{"head_dim": 32, "activation": "swiglu", "norm": "rmsnorm", "steps": 4032}
Each number is 128 + 32 x the weight over its row's rms, rounded and kept within 0 to 255. Layers, rows and columns count from 0. Numbers have three digits each. The size before them is the row's rms in percent of the matrix's.

# layer 5 MLP down (transposed), 1152x192, rms 0.0747, rows 1148-1151, columns 0-63
091:140062164124128095140102141133090096142092126083109096162134100154106084135119090099116121054112140102105098113169160133129128118136209107128120183150145148138092133133154119124073127072164118
105:170110100118115126133173134131088098106132159123136061043098101150142112174143182200158123096086123128143202119168102119129107117131088150157097139138150106156144123193163093122106107102094110
091:155066160219122104097172101112081145134121155180107146160180089148066098141073113116178129129087121119194117161162110142112093108168143096126150120114164147136125118144161137107092140160148089
092:079145142113149094152172127140153113126100187066078148076134115121066153119139136174063103178145132202153169101097117086117128148169124136159103133133138130157069144094091092176024112155140141
# layer 5 MLP gate, 1152x192, rms 0.0802, rows 1149-1151, columns 0-63
107:127160138077118111093181107126130114135115095118094165212108172118109116140222150135112103171141112144059161104031142183125127169129112153147180124164134112059082117165161139120157157141074048
093:121115116122116097142149133157138106107116174116169089180126105115132056150099159137122106117153057121118171105195063100108143122159139216091078126150072118113133084101091145127101096160118076
107:162117065175075169103113178126072113127155126166171027129148152109128160107110095102154153077111097101085102129118205179194116146112096109107134109136145142124161101120095150085192136111148133
# layer 5 MLP up, 1152x192, rms 0.0768, rows 1149-1151, columns 0-63
102:129130099100148140121160138083140113091137126178117153126147166117091117144105196131103082135058120123143163097124125102092148082100073176134117170136137154114112091164167131070152123076097115
090:155089109135124141146139101096115134146103088130104120150155135140079088038111152079166181109218135139141142177085142106149110113131167154041160142199119106096070111099104136166186155066168160
100:190168131134122147106111104136138099136144130195129115105148131105091154124073100117135116134062106146113127117097192166117046159124102129114118057161157115154172146090136142119161100118140159